config = dict(
    n_layer=9,
    d_model=512,
    n_head=8,
    n_kv_head=8,
    head_dim=64,
    d_mlp=1344,
    vocab_size=50257,
    activation='swiglu',
    norm='rmsnorm',
    norm_place='pre',
    norm_eps=1e-05,
    positions='rope',
    rope_base=10000.0,
    rope_fraction=1.0,
    qk_norm=False,
    attn_scale=0.125,
    bias='none',
    tie_embeddings=False,
    parallel_block=False,
    init='normal',
    init_std_qkv=0.0298,
    init_std_o=0.037,
    init_std_up=0.0427,
    init_std_down=0.0427,
    init_mimetic=0.7,
    optimizer='adam_hyperball',
    lr=0.00804,
    beta1=0.9,
    weight_decay=0.0,
    lr_head=0.00575,
    warmup_steps=385,
    schedule='wsd',
    decay_fraction=1.0,
    decay_shape='linear',
    final_lr_fraction=0.02,
    batch_tokens=131072,
    seq_len=1024,
    doc_mask=True,
    train_tokens=783100000,
    steps=5975,
    dataset='wikipedia_en',
)
Each number is 500 + 40 x the weight over its row's rms, rounded and kept within 0 to 999. Layers, rows and columns count from 0. Numbers have three digits each. The size before them is the row's rms in percent of the matrix's.

# layer 6 MLP up, 1344x512, rms 0.0427, rows 1207-1243, columns 128-255
106:566497497538430523590540571577460480431450516518473449552479527552519560528457540551491469507522505484569489440517466487477531541464550476484469439594506515578537438488499495525453471511521540478500506464491528528496518523492475522509414471449473467507455500472520475520470474465524475489402404509519466501466539550513464492492550516493519412389557504470533479477508559524504451574509
099:518512498467464458491561514571542493605470537454459448504525483491596469514444486474527540535496505562569537534504554571505469483516497463487517502475467514542456545611561524484443531464525491472469580581505492491482517509492524534543476425499471506471492461530500463460518468515540549448485464464471476459540574553559462531565497548490522545547541506557437447493544506439587484560489
100:570629521536480527426479512496442472482522477552488553450449419448553521538481515465502507543449494473544468505490469470490482496585484457512620506493460549546507466446488469458471555467501509485468537464537480498561496593514551475551494512553585479488448513477497591526447497482457515521446556475507496545504500461568584437486550503492515472498449487464527461572513439516529519481424
099:516559466449485517543479558466419450448483497518532516516539425514523466479545438469477571517525497435549494463460453458503526516514492470480498473463424455452531452496480509532518463474521575424513471517503498518543453487446528518508452434523493510517479509440477476474516572455469462494527452478512466532486532516486546542480446468552514508492453542523524456495527508518479500468523
098:429529512511423514536565540490515553527376470568517498477425551516491527517531507525521497484508474468524446572499534539567417550461501509545489545475579547499490465532537531456502513504512555475459474543496505582490509515376491513488540479440518494539502501504554455424500493501476495486480509423552483513543512517507592457499495510574500482502546452557526452525547524449465487488500
106:457528485485494476534529526475509596515435490483479504495526586477485487432496508479416522473545444491491536534496526514545504524570497469530396500497493489512383450532570445536505538480450493517433546507472485587498519567480450545525544509522569463468541485493541477399555480574452491490509501483567411516552500512494503553528505458491465527491491479543463513506564527506462484557477
106:479557603593480490492495557549461457550465527462437516525519576526522430514544475455454507452457483527489545415555489513576487525584450543530406432487488582498504474524468570501460537415457567508443427479535567483494469451511463478483463508478478543577496439496492509487525518526559459489449522472466487507494524503511471423456500505462533511482514472544560564476504483521493497471472
099:452452490481495495556518455472487498454543515526504456514461428477549603521512494514482452462566436475507536447435512457460493507481532436464504475489426502508536530470496519553430549519560479508557406494493551516499468561537418511430507545535479450418550487575480498445452595564515494523553527503517539562426453482456481523488488503541441457490556478458501501549527419486532524496520
097:465514455479492558521605509524457505481462429520512437554520520593498626469476544423416468454441542527487515537465537586491426538508471497545542540451537459468508480473493551450521511502483443489500421490529552489504439467504497516519527448526503538465537425494516519515528564508443482483525508461399482510502477475544449508492481513523518460502520522521458462516493490546448465526511
097:525480421471485445462567545503582483525492427454481490452488503494485509452434482460460523548463466492516442452510560527565455464534473468429536486449506583500472468470419496548553511486516404544489517535535497544523431533455487509501487493461460567479470537511463544513547545521542484481511464493481549492505468569476507551509449594506450551486482490489539498589478523511499498508503
100:437490386501563463452510441490524536502451548505448453530474491465536547478503513492537508511626498442534430510525473506451511526498535438480513476474495525482458436532540525488536542472422428439504545527528552531487434511451462486470494425391522509551495494554523477562470495528574431538584445503443493465569508584438530452454425439511455520470553415547477502496485494501435537545483
100:479534489558515481492452506540553499551504594438462526526539533530463464487506514566513501472498513555517478448543535535504533455495559474490457578507497469483568540488500481453548554480490480533465465489476487465458519445459541485538507487545502482514542552568515484542514509510547413505509455515526446491498553498497533515536485488580531423499464518384483516508543536479528451457440
092:556492475447549555538481534512590504539522480600499457473513505523512559502474543510483522435483505513539514497555450501461414639506570455469478512431497507498585520408527458537427440579453473490529481502515475496520500459495453524428470595470536504538497478511462466496457463519486446527540497445507562469492542505509437532487460469497500494594502511546528474501482482536509492597526
097:438482512454513506462460465439513429531514624438485550573531531512445475457503487479525497512430423595410506467488464551499552545473480586494469518558501558478494498474468458468505583530530466544480505531515517467418528477482537575428578505453422426432540480529519505548467499526425540451532529497480569450542443490544528498536577492541500513510489461585508466495462533536470518462423
101:511522487523488493503496552565559506473481506456448486509532472505538496535506516488462559479588547435516476489471488513488488502494446428449507490475451540519496490521548493515490563532473492461503491536548432522509453541484562503503513462538491529505504414502502471509499511536483450471531517489428449492443486501527541502530559522454532501538489479543501467522528566553433521522428
098:476543485491474555495479509506519517464557544444509476580553572435488493478536496449490518493433448510488514425521562527475561476496467479551517461509459470510470447492494462533526459501486536519489585426520483458463550488570496502432486500492511508447519485562425494549462451542512508473432465522635551484462481410544520526458506503476456504413454538542513441513442509536514537532546
100:497488478541496416512473517588516574431561544539526588536482478467535515484544411475514466518548455501424564471435487484531446562439507515485443476544489533518545537548516510516526503538467521503499467493503472478471526486516441512503543561556581517484475484494547465491492527425463483472504499503496410505512477497497477523505518484496459453535491486540543517525497547519547507498508
093:468484535540514487539523554439558474500528455484493471496515539548468451497532510468498494484456564467420490552494545496554536553513558520526513498510478546503525433529518456464544520511543521496508469492500568488587477504477452441499450553480475521611490485538550517419515587437557517511505455545454473530463522511496441468503501491459469506517568495546475517468485500547547580474516
092:501456509499520439494503531463486418498511466565484509537568569459487511463464532504474416468471528494523499453508447495520511509488463506480533514509461471509492443483479482568484429424510506490537508452501468493451486440517516508537589542461558502523486513465499474523487505467561552502493498523525465527492492464574431525527509511436507411526480536522556490513587480453448552470519
095:513476456483444491457496478454477513503465515543517442475412471426518522501509506520495514491545492406581520528516469459444475536515520500517434553543440497492502547479479517562480484514529468514546545442502430551502498493516507580510492531471491509438573517448521515431471463495505518475492460484481478477509486502522478517499559511531521468530497497480474508479489590412502507576524
099:501504480483522463530486512490488507470467477532481498502486488514448549446501550490434452543425476473491455504542528518565444556472566484514510500485466451499573494513523437538484480465537534473517412508420539495515438458501503432486533477499493435521507541538477506476528488525514510560463425516500540459486505504435462538465472451458533544466485445549531572461518523502543492479521
102:471522523504438509461543479545498505545445498441451483519504537564512418516472402477469466470554509500493486453477579471507523523441513477460501532517491526476471379564503529482548574478520540491502457507435500494471422527534470493510538445506481535524502429485481491518517510571461513521583430465434557527509510444479539514474537447570518499485499592507427504515567499530475559542529
102:462455517504468504449477474468437439547509506507455555524483506490571516536531518461514581489541512550486528451575521477534467522546509491443453522501516481526434527531472505531503541490465529500436485392543510472490516486448474590538493527507493497475405432387476479578460502476488483536523494459506497419560562436449486472511517502523527471501563561554513494519500518469528466515453
096:503414458529507524438515465542457525498561526529427478467469538452518485464453492557488438559567580444522505536509418524428475523459466470492445481533568542508523480522451503463518510503475568521481486449538501492517553544518489603510489559486459547430493440532497423544478488431489472445533578522456541474465542500469449584517526483532524539526475525500486482379537550508481504560528
101:573540501535513458454505496483499476480504487545548446498438527433456537437491496497493543471551504524521409437455477580493491523531439513470483578530547570519498577454517492548560443560416512525535471484498559563554489535499475489539494499498410480493448539522507496476513599530509444447553465544489500433546453566544565553514469507483504530564526502492444400499518473451567528494495
100:507499449521494529520537538482548445483521535506527472570469450460475479442467505466538518438479518488473518445622520454482540534540458503519500497463539463474520435415487486450426496448484563454540478537535506465432500518483533478464566466494501502486484533546481573431530565466528434508456478493502537478439463535444551513438548511518500536501515461558469447440525467488473490495489
099:450493530501541511517499459526492443549465519430472515476517471467523481435565504596515479493508430542524441571475535575461562479538526555581465465560505513488522476547483456558568418528494591475540493470526448582559497460487553516517463504403510537499431536506508532467468469465458513480471540473527478489472530499482526425477547470503512531510459446489452578448562547474451488508490
097:545481470516513511470491476491485492487497539500491434517432467501520480463532462536545552493452532573494506498532456503544425521529461417498507515549504490553507556541525533432504518453468548541426522494504492457423480515535570431418487541501421493521511400504529540549431458408587425512435456467487477489540561510548493484498500471472482506553542533461513532491510505445443477484478
102:547466494439499505501448458516472505477511549530466542475484471419486575501529496503521584425499448551534577494454503511502562492609543463476476423585436527474517465521456510550508568506470508527470486463512468481490521494492447462560448446475467533456546511488531537501420505517458444467513519551539501474525502435504534431467513476526526525473524464529475498551496522570483502484511
100:544499477549497507517471504473452493472555515526489565446528504512527488411568537495491466550520537465480515499456479474566430468545529435503449438490524593582474452476539518573524469489484437522499532480489484405487548522558483461466503449483518532531491541505568563467463459545531535551462450552521482586474483507466541482529455585465557556455491510497503530536535471445408542482481
098:452497472540438504560463524466502537477595492580487508515427477483494529501478480451482530507583547449430489481514525493534522458507478573546536504467574514489470491440530555545504501482541417493444471435439457441522478510543481491448501480472507509508449507507483539447489501550491518532531439462457525444515485513468542551495457497535510489497555525499552488550494540502481476446522
098:528456467428440466494390522482551446519489504553450515526533431447460554513488427462495473545547534511401512530532455557453520433529488454570442482441552553510503465475583443434505488507519500559563538508560518578542500517535492515552532501464508478461478500537454441488475523506496470525483515509498516593530470490496474492577492526450533523426500442501537495502516489532491484489520
095:500574465425478471548405464405579454489542530458452450456510525536462470491488532551483473592532481486470507527535548473493492491571467482601480501510480483505484485475433604450527455484422432526485583510538431529460521505497530479507563438506519480521476577522494526489480526547480541552489491504483483540513572612417512526463529631518481493486465513550453546521517458501451494546561
094:520552524407481571514523583493529491497530468434521557537421462493459559507453455430496476512464415483487507534492538496526539450524530440493507484535479558529551485530469526515525478425505465414524543572504539551526499449551394466476474498380544478500522494412494523532517507522514537476498549472470546467499506570476502538497570450551501431530499544627509518531486534599606500421551
103:584566540523554539421518512463511504465496529438550462507566617508494516461522563447532534479513445480581521479490525549456487548511464572495529533488533450486459621510426433525526530538474536516477520539570514477454527473446460536509551531456476460432506485470474550456458476556460534533420498531431506515501427429535506463547502462417566455493546554509465487507512528479526468504478
101:490556587527529597528562500489561439496480469515462533513491506501499459493444495491453494514504508496458499495447507532533472459502505502525478477526470435523508520483485400556487480432521516538515524533511486471504560520498522505464459476585464535473533425503512509509491520483482458498530505481498492607538471551517538550520519434560503470522520502455487497428517449520465504507465
094:464483502520586469456499451511546464501384480467475487521544512506476493480513470585522450538531542523542545506463498612491525537458466449418450523522369501551523464589530466455438441524535480434554483560552543526493491520502515534488479497500496494511511486541516481491484499511448566448520505491480564458455512447569547430467537450462503517503439455517454434461521482527486467489525
# layer 6 MLP down (transposed), 1344x512, rms 0.0427, rows 1207-1242, columns 128-255
109:580479486551445462545536560567588504546466522512491467547506509469474559471485467502501464537473540520550453408465528531438533465481537505502421522489575542535550430515480495540504482576464562469490560444481520484536500547507496447505419467495470551509508526497464494490466492575437540536425383530487511541533533512567512550469509441555441498493536536501508534487517496519538539507521
097:457440462390535526560496533453544481498485452448422454504527520478481468435484486515514475461471538452580518509516599605504429510432503478554498533480556545527501531536498503520489426530437552509540491444490492447527472522441486519481473442495481515549525503499448488488581471524566552591470485494501546508572597419508506442491550462473495447459560569443461518523531553465474519466536
099:504502566523500532501470553539494453521501515477513523498481485397437573557534489492478518542482531551574480494559467432548578487464466502509558508456542516552559505477469477536488465497504502520470454526481479524539507425521508426531520500506502591484472506510478473455526535472468490529588477436456425553540529424492475550524501489495492489498475448507513445529509432516500518546500
101:537561496531543483535523477518566486504420490616518475444546451513439460504459446463469381553459481431563504502449508496534505452484456521521459429497512501524549604481486479461511446471458487477537476490489456486464471450548522496451517540511483461478461512490488487458492485522503562559455558488493399506531551534485578484447509540442489558484577474520518532475487562468494420518470
101:499495463439519477492486491519531476546480541448484513513478475526470543432484464547463507521534407479483462492491540506504487512436504484507541455472515485480520510535505520489499480546538515520455527568484533532526521473509575476523449483498554511604470540471519544562515589486509515439496523464531520465515512506490527492483410508546486443575523518506465449511504485444510535487427
106:508495480507520497465506469526508559529555461564523561516501536507446497539431491512513483437491463470507472464470491476462481503572484442487492462458498537550482489452530472487497545469511528418464520529509494492514506513549508518521468481505504559471492503529452476491477455537472507572493465463601487495478507531510468505541508531502522536512544487551515476464480516565504456538499
106:502472494432522531456534425510492487466484493404519454476497556498535497496543464539531508467551505571492451511520431507553482470460535501462532495498503426529532478515476509467496551474434559461479448534533560571477534491451490511467466587474512532527573516490482482468526534528468524589428459528499471504399479535531456472458394411576503435590463508527482443438474434523565457444503
101:454473495576486451526418493528522483498512463537505462423516528557523471543412472529458556488492521487518543510517440461577545412565498587520489527437510550509488499490407515515493432460519509544448614533513548523502559542557543503482470523461523516441463466458552497522489469593486469576584482487511544490477523466554507510491532448516494452497467541496483518507536466475487414521540
098:483545481496553486466488512527513519537549497439466544510543425513456590538581492592455508539541457478566537449446533528567509483472496537410461530564509495463578518517438537538483484483469526608521504492438453470465490456544553516415413449496499555570493506561534576514509491475515510524495505463507413512495498459477502560498463432583515439576554502521540559538493466502593475519508
098:505502539477515489487535593440506561540415482476409448468534479454559508486494582470467447449513496507526511447393537434517530470517503503440457509559505518497465550434527532515480489480523526566512537473472481439476477553550537516515576492507479481463486514434556429454467616511493545526528472564508483575478490518460482539520450531505492506512536469482487495540506512571500469564516
098:499489503474486415516482516530455501483525554517563498513468487465528546504539454482466498478480515535491537499504422469454568478406554510550482537457497494488445523419544491501485530491510510562450517445517472447523531524503514513465501520424475505473541534465553518508503576488530516397471510440498436454563505515587528475462433509491510517518509466384477520518523513478527500509529
092:474472571488482503427483471522501515531460532476463504450520489557537444508568531484523557489481438475561469515526564571501463496558512458478511494552524492494544524440459450496531489524521445638465520492531512463491524516497592486562505512541501542506439478540556481471552493489458543514510438551545457511559481519411527447489509408522508515474494497383504487577487546425488497461469
092:508598443508505487503498491538529525523489454497539500435489524474475484534468492526434458551527453544455485517500480480535494489513511545527505462573452500519462562589459499452432549507456540532441515460470492546486510507481516523482481421500537564469441468463516549515520571535502493501464467504456426499538571516520530509516523529478449550481419493494521519506490508517562446464526
101:557378507470406486547591512535550466514556462474438506448504547541539456489487579465421575536516537502529449476611494584471500454543440519564488416524537470454461477463534521461538531500459466608540456474511430463555464513420568486482464584497503460508535405518514536565505472608521513481555530562549539535509500471523488469507501487522504533460455472457482563498428485445559501444480
100:520549531542496499531544481551446516498479524511501455505489517481420446463512488568511448493487528523439489526494422494455486512451485440520468484536460464495558484566518457498512557550522502547527532530531490521496453462492448587470547524506524449545489467479504501520553571456480418549554516476554472522512426499484421505481512514511441539532468528487549480503483447477528448463492
101:513515425425478517440420490524514514520537545458511571461444599448491465518500443515507474453485465481483471543491588503476480479479487504517496451491512497579539521579522469512497464458455493502459560533552471484438559555484459510488524534431543524478513488545504488467514491487475511475497468552492504492381515527455520478443496560505504519589536453496478504494458519530460517505563
098:466503482484496446550478578425539477456495543548451509541551532503608516482512547474548509558530454549445505499530459467515511506438569506555532462511441580511450504468443548531502495468571505486460450485483525459452369552541491538490533487420575471443470525494552475517524500494508499499579524492453528495478542543452502529471539412522481428504511502532489537544493547523517524454558
095:504516499485485425385468436429440471479544467537458523470513451478512416499458441519503581479516552483543519569504448506482533469492537562505528497537549486514492488501446484508488446521446472577479496517496398509470515452500521547507466569553558483453489487576493460564508531465522526526465552490534547500473495479535501433510501461473484472481542585459394500540490587491485549528469
095:474496465487522518420508562504492476535443454485393481544464531479557440456493541490545503560453561540563542490480495523520539553522513490522509547544522463532536492508521575556497539504505512507490501503485422515491519524556480545460561518503456544562470535493503485471530491491554490485497483511488511508461465491484473493592478512433480552473478530535495469491524513539523414417582
097:452551561492451488512462601496513526463554452540596476501448431472501486532487500441531486486537583509451453615559465419480524566469462574507460489424450526527504478464505481504458564492462525351540526510486518442479497514542473545567461513496554487543461560516514553455581465459458522487496495471483482458487503482475556515525539585471524484457481605521451522524558485441518482537510
100:461540580501497481452423469548521511517513497488437503510496478521496497507504486500600544495427411479479578548447496491541453460557536496434532481525482413489457511493579487493494508470535545434430505502476481515450436393480467564484558547466568478498536528472476453516470480513517501473477462525507478554510489549542434501534497429506551518492391532412514535516499550497526462491502
105:544523449493501468490459544449508493533484581551509492543497498417410561482528467498536434497463473534488479483454511538490573516478483514584465518455480560487500541431473499528515497523547489632492547536511479496501477479513561526482495546528473496498432438490510434566485542511414587446505477459558488469530437446450496429500430525517527495559538506502543460496515499448531454546483
103:574514469451470531546538444463485551578517465515547545447444503468535539475517483539439491481575428533541532580411460581481440510449485508518504450508553486493438480485495464546496539514542459499512526540481563470470470480514512491490536530468476522526484457430498461495556418429506475516546563469502451500501605522478416432497532516461541453549517532496528513459495548528515519494467
098:477475419538524454545529522482515557513565460566509554515524528507478515461527464527517468416509505495432556420387519462544545467519467483528559496528446470463498516506510487492543546534516497459516501547530535539587456438452492476433538487504531445537448446486515498509538526561536468563402532500470545485500491474539427487585566459430502575567544447483533531484514518449490494520489
102:436527530522466440514505453488522521499447460577468453505524530471488531502501471498462447445487563479577466481490566466502527532553514482458524501498465454495514447563572491554565542515509491437493422530513511493526418447594418537438481509408549509538477507491484493514512447436537450436459447534446552547518532485577509537426543475498462507457456476509527499529542534519494514515537
103:482527516452479542519529486413515379344549522554543460493537487499468480441536448421472508588490468423470448487518467468487526556505439492490466445441559492483521456465514510483521454480404556396519480489494421497421473481549477523582510561432555509562440494516499475437526516528446485525548458505584541390494498481524525537459494504543518514442489490514516420467519546455488494530534
099:525483499497508594484493503553516511494539515500493507474518569480473518432440478570472509449502450539564506565474426462482465423549439550545494374504567486494443545420507540486431521534557562525511511441491485503527500451506524525540469505473509500515568539474480490529471455495442488537507496512464506529472491516530524477512480464505487496521522539482543466588506460428492466524522
095:469468515531474501478525533508546521558548525470468479503482563577583514465492500508544569476441500513456471511455500422426497520517435523553493492481542505464501529492485511398497542475531565448489479508432533456469457476562540509514540490515500489474538499409518492518503513506508503488498447503524520460524426537584451499486598533458457472472496469504525500536384468512470457556495
105:500505525579463552563496490523472462533483549453477500523542512517482526473398560516539492552468529532478597519527500506499546457519466541500525430522543531455488482549463570523495546474539508526465463454486537401500455510504491515477493552495477484431621502613508500505453530473482492531458510521509514499454488447436444507474459502540521496437461518472442564494465488553502491517444
104:480476478482522513489497520497506512544595469627468524459455544535579553461497438482486484425507487536494438529474452462488453520486439483512524441503496576555495477534504488549476463482450507436520497519487456532455474440506397455430446549486489557536463527482436545532540476532531539505594534512528473547514571427528498514512490501461494427545422436448468526499474446496540521461427
094:497560484532523496398503462495458466484464536479541479539562508496502456543493500530587546501454492519625536525508463545451449592463490516501446521498473492480500526579414422443473475499464543482532553530532502500448507481521487515516471565550463459457523517490463422559450494451527505439529575498528481479401525531574543521544563480443520541471422496525507503449506525496515527500509
101:438462520508538540441469494534500535529561509481441462422558452479514515508466492412522538535516526536494435553477548471531538418495486463449510503482536567477556502520479466521486485477545400475552549417563506570533515450488455527435485476475505515485474489522524479525522460474488502464554517483501459535538562479550475498529458579551454596493473457458497473438532497531423449417471
096:442451593431514467529516525505458459479467459485461525473501562505482433552492460445527515529531446516534570505526506508495541454435533538522462522443477507517509475518530457440564527510579492457491447524438464520514433570486511535457528523478505573443536491510429511484476465489450431534482513454511518441456509493513509544516503451504421481532432484434549522437493469521473468525525
094:505459539486541505527519462536525495513541469551556560492540563562502482529572531572440454523510526472545505396540573557544451510458523563447534420531479470522475511507446539487550460511512521451528473518537450452459417514550469584458482516538493472466487449528474561445543536436552421514479501467501469435496506550520471545468590481453513508495474594526541455589435539432491430526495
105:399468409477605524492468499549509508455458469498525465480553546527483505506489498473406476535556563562514482491527525508455496486454474590407514519497524518482487505502509477520494450493468483446535489528478466493445525459481523531455545507425449542470507517391409531501497473539493529591474452477428495561482529415514427478537504490469468463494482493493462538473463587480498464506534
101:491536519504474479494506497566456509473464467459457518528470489492597544549596540462516489518522536403565373441477550524619543491502514525514592457532486486520536524516547522512451439455521561476428457462428493548433492531588490451476560398547477537549470514435465518523557539492496565459526522425501502547508455488552482489460481456447503453513463480482462466531489506488473530506414
# layer 6 MLP gate, 1344x512, rms 0.0427, rows 1208-1243, columns 128-255
093:493428499482544468529523461494568470486524461487423463536489459459503501529544497535424469513477531404562482509581525473474492522393476486530474502507507529593499465527542546458469497517490517510516491520492555447508496546521460459507542525529522526503501447483462463539500465520477522511470508515494460453460455488560537506478523487489549428403507432438483483503540468487606478509517
096:486459500455547535539498492393485516523491406453483459479542499547427444402514461587435512507471495513463532508570471455513439541459547481498553508465475532487518470538402496603601482502505473533489436575501487547399511443423549591521521443388473523492592436529552459543531526442499463489489536537490478570464517559516480494475505484449574522449457489484557505448540567520495487578487
102:501515489566475534431459478465494407485472450550513502516545427515490488493491472510543523556501442495565564464493521509510487481459430509527537482505563475503496525487526516502538484537477426534601521538497502547495467475497507506463540469490539443513475527450503441549551502518548432468481544512514511546470506606532448433516492518542497543569471463519467465474493525514504517587546
097:444517518474416536524501502552431505510441519551475525550553450525467497519549486518504522458511479465478506552541438538486482562500568505560522582455460474568529467531480501398436496465558528555460520482555456507531561558499448542469466564496550503446537521506501456502525529511601469405409546482491460522425497562508507552507484440492530493516517483485505523522529477546501495487557
102:473462541489513491511490478506548457536483525491500500544464544547530423452464496512511533510465517486556479467415480501551500515474479526518510534541451548483497456496436521517453497432499569548546524527502509503416529420546540471472492576465492466484457462541483469519484433481465474483587465507579462414547435497489460490437411562461475509479515466478513446465447530530528498533540
102:566439468498524623458510510507557425531414502434454516532471472492454465501428507520490576506529535480516507508455497551523513498455537500547558588541518553554510528494540611503541407525523536439601558543545509511460551476551516519497491487464479483496528520529556451506545501555472483448570445502457469604547525506505514477485456505504451498436544452516469445429477447531430447558512
099:525464520468486539522511488591489536469462504453578487472505458494501468485449439503464490515464534541474522439533512491463514481551496498417511574568504500515580522548525512477523535538528587550548519502527428540484498539518495492460408424578549452430510505503498474501532446521469343524550485514499476528484489497377513491544499554509488519499527464492489495512448523501457487480532
093:514456544523477508578514571529452545427479528511550476518501451524437550559530551531536565517487542487507577430546394474460495490539522551489512421499532550471464544542529460491438564583525480457489429455478525441489479535542493490448515504565460468483456491508524497556522469435447463548506443501524551535515437557501434504499592471487504511467513524455506500402435546514477479579501
098:530551461461436481537535477523432475451501536482487549526576552491503457533532523519526518476573470500467558489429454518407588440485459498484536541464463422557527553482479406505500588480558505494508510524545527460448502460493518449521497438525491538461504433460529534556426495519406468523502499472526478473513473443517475528474489511516492483523536472501494511514485502543449525496470
104:499509506459539561504530535474516475550506427414498476480468485543434518495418497441495485566505527557448537440559469569433567523418393530475519454414494516539504508534496451512507557551559465509481583509541547517587532493481469516479494499443462459505546495443504568504505571448440561441463543521513555512504438467561395482522520513550544448473449492521513417519527543456521471526515
099:493472488489526480465433527453433538462458478535533510520462513557526473467492494457485549499508392512547504561512541528486524554510498527503506459512451430518450505544445523469427483514471445514533525527526521508505542443470501491480530480462543532448499439473526563534516563490496534526519472538432471520572427581423501491485520506475576488488516495541473474492457505507438525445604
089:488535474520409470439461531528542541468467443514525492524448493519466443577463549524509515505419513502511457462538504527526474547481566531524506496492543520558541513572515481428510451498527448591484488479568532527415502430419422476488447496481416487438427453487560448529521426430511459474425505459497421502543439463549499444444456471489446554467522549491528508475534450406561492495512
098:559520541474541559434499497471441462499502529480531485514489518455463523425490465450535499518459439530519545535506442488542548503501513508397421559555552497581538467499472393510450528499538477521537506532541526489486542455518420556472552527478483527521535475449501545454467520453522502521470471415440486429539479500488534491526537475541497573548506506554507397454483482539558460520497
097:543473461477432465439469513529583524501539427519496503535473489464493584533468559565498515471510527450512528493467542489501492531473499482531452484493524492508491464495535490446477506545539478516525435501495523519506418539450539454497520493523492475534478475498450471505518486514452416462537534484483512535509551544514559519531514473464542495531532584476458466438571525485491493459522
100:460496507493558479468509484487534487544488536539563459489479428506532553543467496512500460523508589504446500488478447470460512573439522527531483604522516596558525467547492539483459486583492521437516551448536549512582551463453495500505461449530514488471589465520486505475492569544460527466572529462430530511397446468546492475528499515503541462430470511439522464500565493484428470529521
102:489505506493593540555470542489502491435493462417533481528559418547502527485553480464450513534558491532492499513505479461522531513466531523548520508497478547521574524487537552481490440506485488532509471518539489487562496459469551440499520539501563468513521461388464441528543504432457473533477504530512525505478539497633497465450483516547534470487482454475572465486459593477588485454471
101:456542477530484520501551512535538522494515522500544495429526452488467498468544546506558570438503495573482528514590463496589520462450573539496488513533498446468463511494502503507468585458586482514469521447468478453508598467557479496501537496617393476461523479433499513454506518534517550547520568546416507519480480500507527455495505496454540495448440537511550460491412545478526464533495
094:488419568514477482508512470440465491460522490520479515420445584449522482469526520487513457527510472559516506509558458517535522516450546485486471606481511489504560466484460529515493451460482495512477524482519489524544500561522491509482487516541485541486580500510534473427527510477509513449548537466585474513463457475519491546433536536559579460483439496444526519494396494431421501499529
094:495548550492540473507465459535427458403532400527473497535569521451518480567497517549539557480503461454569456523484512497521481469522487474511461533540486475439476483491478536420582436529472482466625499488468529523524488540494506524480489554441474516595585514503498475507475495481517482466519509567536531543485520540415498503470477468482547515475489512431518509464480474481522475489519
096:523538466432550460500496421535484516440361578493466467486480489548522479584480562482554549523545433598548576508573491508527483574448492525467448528512591543535439458459480499529444440527561560505473530406510538456488496507466429440450496472516476457415446542480491575518552511475531451553484526509531473481491449489534540496480521491583469462456482482481455467515546551481540511538560
101:494522489508465471537527494541437453527472520522502527494530448582462492491449477566402509513535490481560499487536477573515509436483484479541467531544536531433499539461603556523478449511461479550524541485413446467494450466567473506477550535573485468483535513479520529477434397516467525450511439519534586492504556586577537511541488458504504524558506524466476514458512483471488479502514
103:490496511522572455535520466536526518459492506477567455447510485434489482510493529506513496529429442543440564521483446477547528506514484540468485470490507482566557498506523453443490463407576461518584524530495494528540452510576467533532529528472459489477554416436574507532473478420501569517485491545542449540479496470461491546442471523489559530491433470488496535541492488481529470527521
095:497541469476474570479540529603472547427501443489469476514551453536488494515426521561549489539511439529486508496540445472410498447475453513463499496489435419480464516546470496489489599555551542471540496534463494451419517554522532476454510562462498446476550477437490468554532520528513467501525519528531487572506496499518549489521524505486509482490457512543505456484487511494492539500504
108:496473440553480558514550434532568449539518524468486496486528525483485487520512458464476474448472493450514527530527549444435483487408545446463533537579454469528567488537492511480531540539520508542573563549549511501529473444493531489486453514507592469434510492525494516465529450467395461508557452523454570524486453561514480483475550534443517523380571568536497464501482528528490502507485
100:532526473539462492508495538516512567478531522534466547527486467518484472447472602499515492425517575447540499512472421518511465498474448470436475482386534476466523487454452440433521557557470524532515535449465541540522532518507530493459528479535495560494591563565513551444496511550541456505526474458456522593516511502526489496493560539498575478528547486470506496489494452491526509556508
097:471468588484528489452471530557578570452465504507537413557508521540513533495474522491489555551571434482538434470493460523447474489498480540484532593533519421481420570483418538487497454524521536547507564449522534501498484564431483550533474515514465496474454536483485548496491554520487493524601556533486539470482479470524515465530539532525521538473495456459448429484503557464496429534507
091:460472547487501466496483519487528510466507474549482542466515452480410461518534508511489460421508476531543488460511457560508490507427477558523532515519403517472553493502532459519519465467486513573523510490546508563510510526448481535518535494547498504492514540511524430487503461491450444409453518470480545488501503528434486507409469501531542534474524462502546436458433444542505450566498
102:535498501538484417596506501536505469574557494516424530444479478400477507509484426562506511472528512493485487455537428510463501478488579491563488463517474445503461561514507450464525449441489488496464528470482517539518494528511461506504413476591492536452532480502598533503500438470470437515519453561437569516495505529470468528447426498504463494530541464554499491465479486527486508435541
095:486490508447471476511546528450428488497470468457505565510504527515492507476540505491496443567530466525577555459481503457535511477505513416487442428465476466489534481527502488506456514488560466531555575559541494513561521462504556510532529464515494530526474475440503486465515488460492469523494505580469482475514481524444474529428521526505517495447582498458499517463507528551497498431558
099:492514484506567483381445433505482498426451474514469459505552555544580537523523507548559471551451498483569497487538498574425433567505480530461463509474472495479533503534459412463511509468465509452563543507546499519462505482472484530474533562513487485470540505440444506528472492444493491451473530482540457497369512506524516473524519531460527499503455446549523511487556503468472559508473
099:580573546360489490451597493467491470540509483417529509513543465469481424523468455471546544527473502563484488491477566459477469472517520495437559501484500513500550502553481431488536525477502502489575505518500494457559496473471542471498527503503494535471482437446436512526569516552421530548552513476497522544468467537552490521456523572552511479489411500477509446477518444457415503481547
095:537545535553444475507445532539508536505507474503556443531478414501409509515419500454507400462536507490570436494505511551479465470536576509511563469470458504532469515491494490490505535548452550478557564466508530506542458506520462459510519484487446523516482465501556466514535464513539507492480546455548511486574542498503513491492563461431484422501474426511459453505520458443516457502474
091:530418525517547491526439502477484484494493464498514444450505486509578455565542514528499509529513539506512545460540525473549501494546584523452510454494479465535575467598473514517524531483473537494508516466487491488505516543470562477538494450569461569494486427432515455528490484509569519536469521444511437500512549488478511535580456515498556505505590541405521507522481492438484456504542
104:532553410553464530450518484515494530453526486544485463537528531525435510467482546527489488466491506523490565499542515497438468487440500489457521531513448522512500507519540431536473504510501519534548463493569474501487487464513480525466513485485544444508495530525413466472433481515557457515501571510419438454536474527475563489484479528513456421511554511509448407533482581544516456479520
107:445460523498444485535548511513519475592467489518501572465458500550472438542480536497458529515494448558529488482530429487543507468338531560494441494448514486499476521553488474461452482593485444503474533580498504471548536472446500441505513549512489460505485514489528424470443421440543445586447426479548448524478549503471456469461535491480498440497500553503474524478517536469526563443499
092:552528506482561556436525515485474491568458481496527508492431500525488493554558547530539451494461426466547461442496461530510500556542452554492560491518460492473507552604409448525494498517484561448521513495494526471452527491468522508473518570512501442474541521520503589499509476480534530483464559495526530531464487565485526527540491506486598439465507518490524484443558504441527512563497